Weights of a small transformer language model: MLP 256 GELU, tied embeddings.
Each number is 128 + 24 x the weight over its row's rms, rounded and kept within 0 to 255. Layers, rows and columns count from 0. Numbers have three digits each. The size before them is the row's rms in percent of the matrix's.

# down: layer 10 MLP down (transposed), 256x64, rms 0.123, rows 133-179, columns 0-63
# up: layer 10 MLP up, 256x64, rms 0.14, rows 134-179, columns 0-63
down133 101:163125161165142113151130141084121119129134147129083116134143123089101155117136124149193111114125145123149135116130183134164109095105124136089118125116122104125122076155126082143089127098155133
up134 097:170137122118120134109118133099123132140172123137149121168142137128110127140145154119089086082143124121123190149160136076139150112136167128114096130138089126110142119163137127099181159143118089
down134 099:104116107129123141108172161165169143173114153139124140091163125144114106107094094129155132112132130093107134094135149117161096175114131114174121107148189140131106107129142107110119127150106114
up135 114:132159137128149135155133114127089119125098155097111103123114129160120088124144168119142123144085124123125132147135113111074119148108125169157140153063156128130136110103094095101151099108125070
down135 139:132134101115100121146110119127112114156164150124161087176132146133143073134186124095153103119078133135137131185137129139095110162113097149154120111101152122099125106127164128120123121140130092
up136 100:128129161139119097156179115162092124102086112128116119158114124129137124116123118158104147149102136158149170103158131134110148093173134132147085142116171168146145160118132135117101135188140137
down136 098:145097117142125093141118116098129101136123132112142107113133098163120184127138118163088152114136089130123123121148186103112111129108162119147150129152167084121097170158172096128161135117111109
up137 107:144145149129147127147125084113078122128128142124101150120129130160115177123119145160141107131124106176133126161140091140121081120144148105156136144126105124157113150173136087164140102068125169
down137 113:164122121137110130155167154111124101144142094134120128081177117123135147126148112181138115157108117108115120185101092111098126169138080093122168119134106120101118151158113149116120143134101113
up138 090:085115123100147108125104143137100136132134137075111143121127105156120156105120136081144073105112130109147167134129136148100099103114121142137107113077115145114126130159066113146131117089150175
down138 089:156130099104138099098121115119071169117120165127136106148106161113143161098087104123144125112096143130146113167143134142098122064109152165118150142129144162105157161127161151104146121126133140
up139 097:084083130174153120141147115141105102177129142141109085123111154139134120137125146145114166133111120175122145171124126171117146138134115124100084148150112160164126142178153115152143096100127128
down139 093:126183137118129156137191094080140143148136109139125132110112100111104140158113113141147119108143165141141100136109161116133100084140096158156133142121117088092134120079143160097140145124115102
up140 086:130107112117136166137118157149146074146148102138149118134135135120169104144139138135123117081094152156147142110128132159130098071125118145084093094119174112155158099150126108126152146134102085
down140 083:171099174163136125146138074122104120127116178144167142106123125150160141134101153127121176153137094122116099105088073107098128149133119110125149130151152148147123120127117113113111091116129161
up141 087:124159117114161112156099132160145110105108115147160118152125133113179128116143125158143133138104166140150172123127137102116118125103098126174141157150099157136163167163088103141134076103159137
down141 091:117121106143125113075165148106132128124129108151103126159131124123101099155111109128120103127135147110111114125152163139140125150161197151154102114140184124120096115100169181126127094128089118
up142 097:179155157148148096173136105141110147124115129105132166154163149133090168146145117107119131144139132134111119103166108119117130127155155087165126127116133155156131122118193129168154118102151155
down142 090:143130181154168138124137134136112133131156200150150132113120121156133133127130095125121097136111092123119114121086094140106128118118139129118117168119083111121146152118108098142086124185161083
up143 100:125134130159173166137152147163158136112148143128149136133181119149114089086133153157091121130075105168138143130115096107139086167165153125136133160131148144143122141120125123109128134155080130
down143 099:158152170122131145127130115141132120113145152115113075106087108100123154156086146106151149147158129120115125127098083176145086123119181124116158149130123120175129112128179126091128132108123118
up144 111:122145171154155113120138154129129157142133166130137167150141159141129139121140154100092106181155123132180112108161123161149170153144120098125113100118106131130147168177154150140145151146138094
down144 103:144178112124128104109098143117150194125159140139138091116116156108146098117130130138127125146113134098108133142097164147124129127130144144090140107140190077134139110132157090098090154163112128
up145 104:108136126183147134115178122164148116170133109102142081133151121154133120135120133166114167090136150148175169166142133139129135143120140140155167163144163154133125146112110145142177118131121115
down145 103:138127154084157149093104116100121153127128148145128161099088147109129145159123145067128100155126145078101113158133137134123115147131118149059116137118146130099148111102153144129124175148115150
up146 094:116178158113168100144137136192166160106124143119109157140165139180095099139094126133104128124151136106122156142129149136179130131125142131126136154123144140150143150149117118110138082136080120
down146 089:120146093069164143119178154139107155099092131103122147122126129149127115115145155150125122164117135128096146141118149158128088092140126145160102185104145093142128158133126097119136126076109139
up147 095:118117106119190129136101129145110154159144111115078112136142066104140121139106138151139111175086149153121138125086137129147106144121137101170138099096122105135163128106119113142148160124173133
down147 096:122133124099145115132164134170128084147141145148132174054133138130162123153135096138175122097136132134123090124114093135127121127100112120151140153074147143081117102132118102125165121140150152
up148 109:144116086093130138123135087134110148146131165100140169109132153169103116152139151176145120139113160149103135113121130152124143122118165139146079148117176084146137097153149132115170129090110111
down148 095:123170135124105150118122147121157134153146104147133108160106157127128133080162114071108147084146170144136108114168114116130114121109087148130119103177124129139113142079139163123097156153154113
up149 094:107118086149153139101120083130120144162135113102163151132122126108134155104143162127168108134112122099148177130116151108130162105142167168159142180126120154113101151143102132140153184123119143
down149 094:140147163098141089156146155080123151102153144187115134121126148151143084149127118074099127125134136165122121127096151090125104141153121101127135097097153117130124144114119162147121075127147146
up150 108:108159140153140134150135091063146142108184113119125092125141097123148141099133144141163103133091136126151140106127101111144122093102158144146132155133163095163105111136126111112179101095111133
down150 103:121098134091129139169158116105095144153136177166147136113086137158087123151144132135112109110157113139082111136082127121136087158132137137091149106114112171114153149114124161132160137091134129
up151 098:109114130137176152098146123146079112138120140106106106149155111131137123105128152140181148129142129135123107134155100130132135100092081145140108150080088115104157154160180122109146145118097166
down151 117:125114115127097160112095139115122080119166179151146117109101145159121120142122143105119162126154143153193124153133115095113131095148126109117128139109171116150130076088129164117103115107122157
up152 102:181159103152166162124120150138131119116130089126152143152128084116085146110142121144138125142133150137118095131088136142144079105100108131130133154107130137099103196139125110096101098100156121
down152 096:121112098195170144100141143119123164128124109111153138133147163126115152111185117128123137092131122155120158160093139173076128132106124100123133123083119153113116134147119141107160101106156109
up153 106:149125106157162125109114154142154092123160144124126154138159147147121123158141110150101107117102153170114142110073140136173089091077118098148145180101117159130126128147093116110134132120145112
down153 114:156142117125119177173117159089126158166164121095131102119103096096114119120160139104135128116164163151119132146157089127144178144117129147106116085126131099108152134132113074115109113131115148
up154 109:134088130115121096148111123161122158118101174115134129139173093121184139158133148154067114071134138116160134105141122151133124132183130141124125169150156144124130128165134142159130129149115124
down154 109:131146122095100137106130147107170135113116146134081157116120128148123137097124124133145183153165118096149094153096130103108082195121127157153135104139146114116155100159115130120082144118133151
up155 108:127114153119110129108147151120133154117110133158105132107123126122135135092109150154148144185137099158132133141184146126150151097111141156185122160140145138163130156128126168196151144113166140
down155 104:169137110155165143151151115173129177104143171130125107089149115119141134116105107129115104115131110093112125069123103111123104162134103133105144090160118184089108126129131136108143146153150135
up156 108:152126127085149140160166129157084158137159116073123113133122115166148124108125155143117138101121104164139128112099130119130111116155160107137182104098137131148156129114162110140162095090107163
down156 116:117160139147147146105146142106133108127139136123126093143119129118104144148134131111104111098150131121085115140134116201163140145173174170076123102150118093135150160114120135136178100115115099
up157 105:164115188117124095109175154130140138140129110142129161132156149118141133095111164078129135118145138109148151132097138154123096108173102145137120121114136186105139146140104162130134169165145154
down157 095:142130113195105134167069116151102136158115106132123109162112138152123130148120099149116088119136107102155132149130099135126122132119145116155123159164081111132158105145090140120123084178112130
up158 102:171122175152102130118135107157132146163126122131142145145104123169131129105156128134121141116073108090145174113140125081136062144115127107154117157145133100129118125150174113138177112124116126
down158 101:133082161125099133076099130130114179151100124098144126146057115105131104120177118116136132130134162103104166150137146133125081138149114147125134095150156128159129131132147149119105158112135108
up159 093:114134145108133176168110106096128107101084125194087142133120084126116113117127110169153117129119122130144151093117111143151109139139129115151108119174130139141123096182159090129119093123112111
down159 101:161110154134109087101146145132155131111138147112139125136174132154135137133121118138096133115107111165146113156121177121100151127111129094107117101074132072148115099067124151149159130101136161
up160 095:111099114190144116129179126134148106150155143132115117141168154133130126157109133117088158114137126109149119130130096092106105081142124126145163145136128166082140128124190158117143169110116121
down160 097:137147157067126122121162155128149133115098115103148139094104095092148131121154143134142130124147116132146163109105122139155132162125129178141127126107128113152144116143115081133093061149148180
up161 092:123108168121187128145150129130151074127114138124134154114081140167162152136112134109140119140142129103124151165092120125147126099138092105120133157153132142164143097133116165161162129140178092
down161 101:112125139094136128134115136114133138149135133090135133127105157147197089147100137109129126122113117078106151151105076175105140125132159118113106165145130155137097166124078141150095111154124152
up162 102:134157157087124137145174145145122131157155137134105174153122152106142142108124132103157137132107078170106136150153133135127115126152118140115095176158159140195150134165104120127110100109139145
down162 096:125166149100122139139168127152101105092115125107122134155175130131140132139129155108084126133126132154086108128133111127102112125135145113133121184064095145063179126122140154150116119115124108
up163 108:148124098151145139151122123138127162140139125096136151106144131114147145149149179133113156135105103179091186126095171120161152104155093128146132129122118173126113161123103137179154146132154118
down163 106:178119167139118111117116122111102107119125124155161156125125162113112163103159107097154136147120177114147096124114102088140124109133132125122147130129148123094076132086126086147186147163109135
up164 099:100185107109089137148115138106078115144126097067109157096096091117107109142124130107128124098113093139120136108150125110089119104159106140156125137132123111119138128153133171110137089110169133
down164 110:169156134121051118142113137083117137113133137164093144128113129123119121131121169117118159149102110153115118091138123147149099132175139153129120146161126114066132153107136116121147091136119173
up165 105:090169157086151173113126078106131122136117122093146105158140088128120115105153112109148108146111076145131169144172110117157134134116138159157085134136108137123105144156135138133113092099121123
down165 108:090151087079145110114135112114150128156131145152125147142133151115137144164134158119078120167105110128120166102100139148119128159149083178123094145120115129155169130172111088124115114117133104
up166 108:127163170136101141163151085148138158165081163140179122125145111157157141098134128152113138135128149161128129109156171168145122122145112118161133142160138137154172164145134151126134121116097145
down166 099:149130152090166123116117115159129125136133159101090123125159104137122141142104135141138181135097129118112116176098143158143141128133184115148129127107106138164094104062073111108139137141118137
up167 100:124119142110111128161121079140124117112117137149111107108112132124156160144121113137083160119158118150169123103118135135139128104152066118105060135092102157148144110150185141141159128104122111
down167 104:078152128116185120096145102118101142134139119120101150116114098114166119143168127097108148118118153139082142136116094148179157142125120145100160118144099116107111153157128099117115128111171168
up168 099:160102127140179149143145121128106127103123108147119119103147106163088087157068126123135124132080113091121156126116139126163125169144148145152146143156123112111178113107099174153149140124121126
down168 100:134107133130132110072103167141160149132109102109130108135147086155116093108131108129131113120096107118147118130127147106176166143114109103161122157138171164130109104137188085114139118116154159
up169 095:141120147151135117118153102169113119139101100146097164174106095128138105125108133157147124117085104142175117164163163149116139145183111145165111128127147111101130132123111137094141106074144135
down169 102:119130108111143163152133189109126125126168139121135070096106164137105118145120170103108158155149178132111105101089128118112094114119150131108086117110135141096079145127124137134137142155145147
up170 110:097105117162146158135108136117092130097169147125160144116139106089128142117146095148128156188137149160165120115103155122176133115137098122121106150120122160159103164139146111143178105120130149
down170 099:145129132064097077133151123117076130149113161138138105148141094102148115105141159097122153120173127101138152150127151093158121150137122168129100142144138118129103071150099144105143141124115131
up171 093:128153154127119127113125156132105141123102136116130118121154102161121154069128170092099153129071136106086163139186142118134092094149117111125134127123168103137144088135134150117134121133170157
down171 099:167101119125120132111147120177119096144122093175125123194127138109094121123131121112139126077108127149097159129152125108132061178135089152141159126119135102116126139118141140120133155145127153
up172 095:064127171131118167141144149119110108176128153142106095149128077111107111128109123135138161134122174094094108128131105115183114148106130148135173141142130153148142131154140109100122116100150134
down172 099:155107137120122101184108131082117147100161138109158113098118076109138102167161120100139125149112083144157103137118117147127169146149122139144097121135157126131147102164144129131083139153093116
up173 097:105120147132126088157122155151104134129133114134139105118166138144126079139171164104132125105143123186156143120179157146128142161186101149144124115158130164125131147150148117131159170116121155
down173 092:191139127101139096131161149107122114135110150116132147154081157091158164152138153128166158118123125063114130154116107151105124103111121116107119110107132125126141155116090156158112087151124149
up174 108:158149131130135112147109152135098085119153142157158101117187138143153137192152115123098091138105111163090123084115143121147119093146131125084138115127128116113157149137147180151122131105128134
down174 107:149096139128127158127134154158119133088129097176139141085129122136163142171165100109094130133073154136099109106112120131119120112121125132086130113161137184120165146100116135105138136131165098
up175 098:086086121123111104120097110128128099147120146113125110104136101138124131124119147095124138163082097162120137102098167070109129096108145182148125142126142100161097089123128098153136110136125090
down175 100:151135130132137134133156118163093129121107119150097166109136126104178167138136083161116141108139142088088116144118100152140104170133101116127114111141089163093170155108124155120150129135092088
up176 103:155125108137147146103143111140154138131171120112133176126109133134145141090137135112139130165149075110157116129122130103110108160155131128181129144113163135152128176161109106114175107090170093
down176 114:112130085151135166090150159098133142112124107177123147130105139082124213127112149129115128124102150142147111073143163129104118141112147126140113145126083118140160159129123137112125124134137098
up177 106:150103139101133095151119128141146097126140204089139114160125113120104115137147177132117132094127123134149141159126079139115125093077161139091100127125113168135133124148128154118138124166140093
down177 112:135103121149102110139124172159091122157162121096113100110115123148123111135153143117099121100107149119143160192110123127115122188176122123100161092096101130143127135160113142095154142155128114
up178 084:140140148110094139160156137129143129106153095113134136106125128159128131167131166139198138127144119136158146166156153123098131072155103141134123130147076161130109126123147155128141152110170084
down178 094:147139138144136101169131126113117134127098137125126137184156155145096143139117142131113123137147093127136120102116091119136134156144143118138119138120151105107098134135109082116157031122148186
up179 101:127098131136134121081115118124124122123123111135126146123097120184134117128134115146129154130084131135140121115101110099103204142166182100147125188095152109117113133133117131083108097149152120
down179 093:165147140129121128188157147159075161085126085120144123130083148061163088117129121123119126145107153157124135131169141119133111125099103129108134128143107138131127133115140148146110144095094133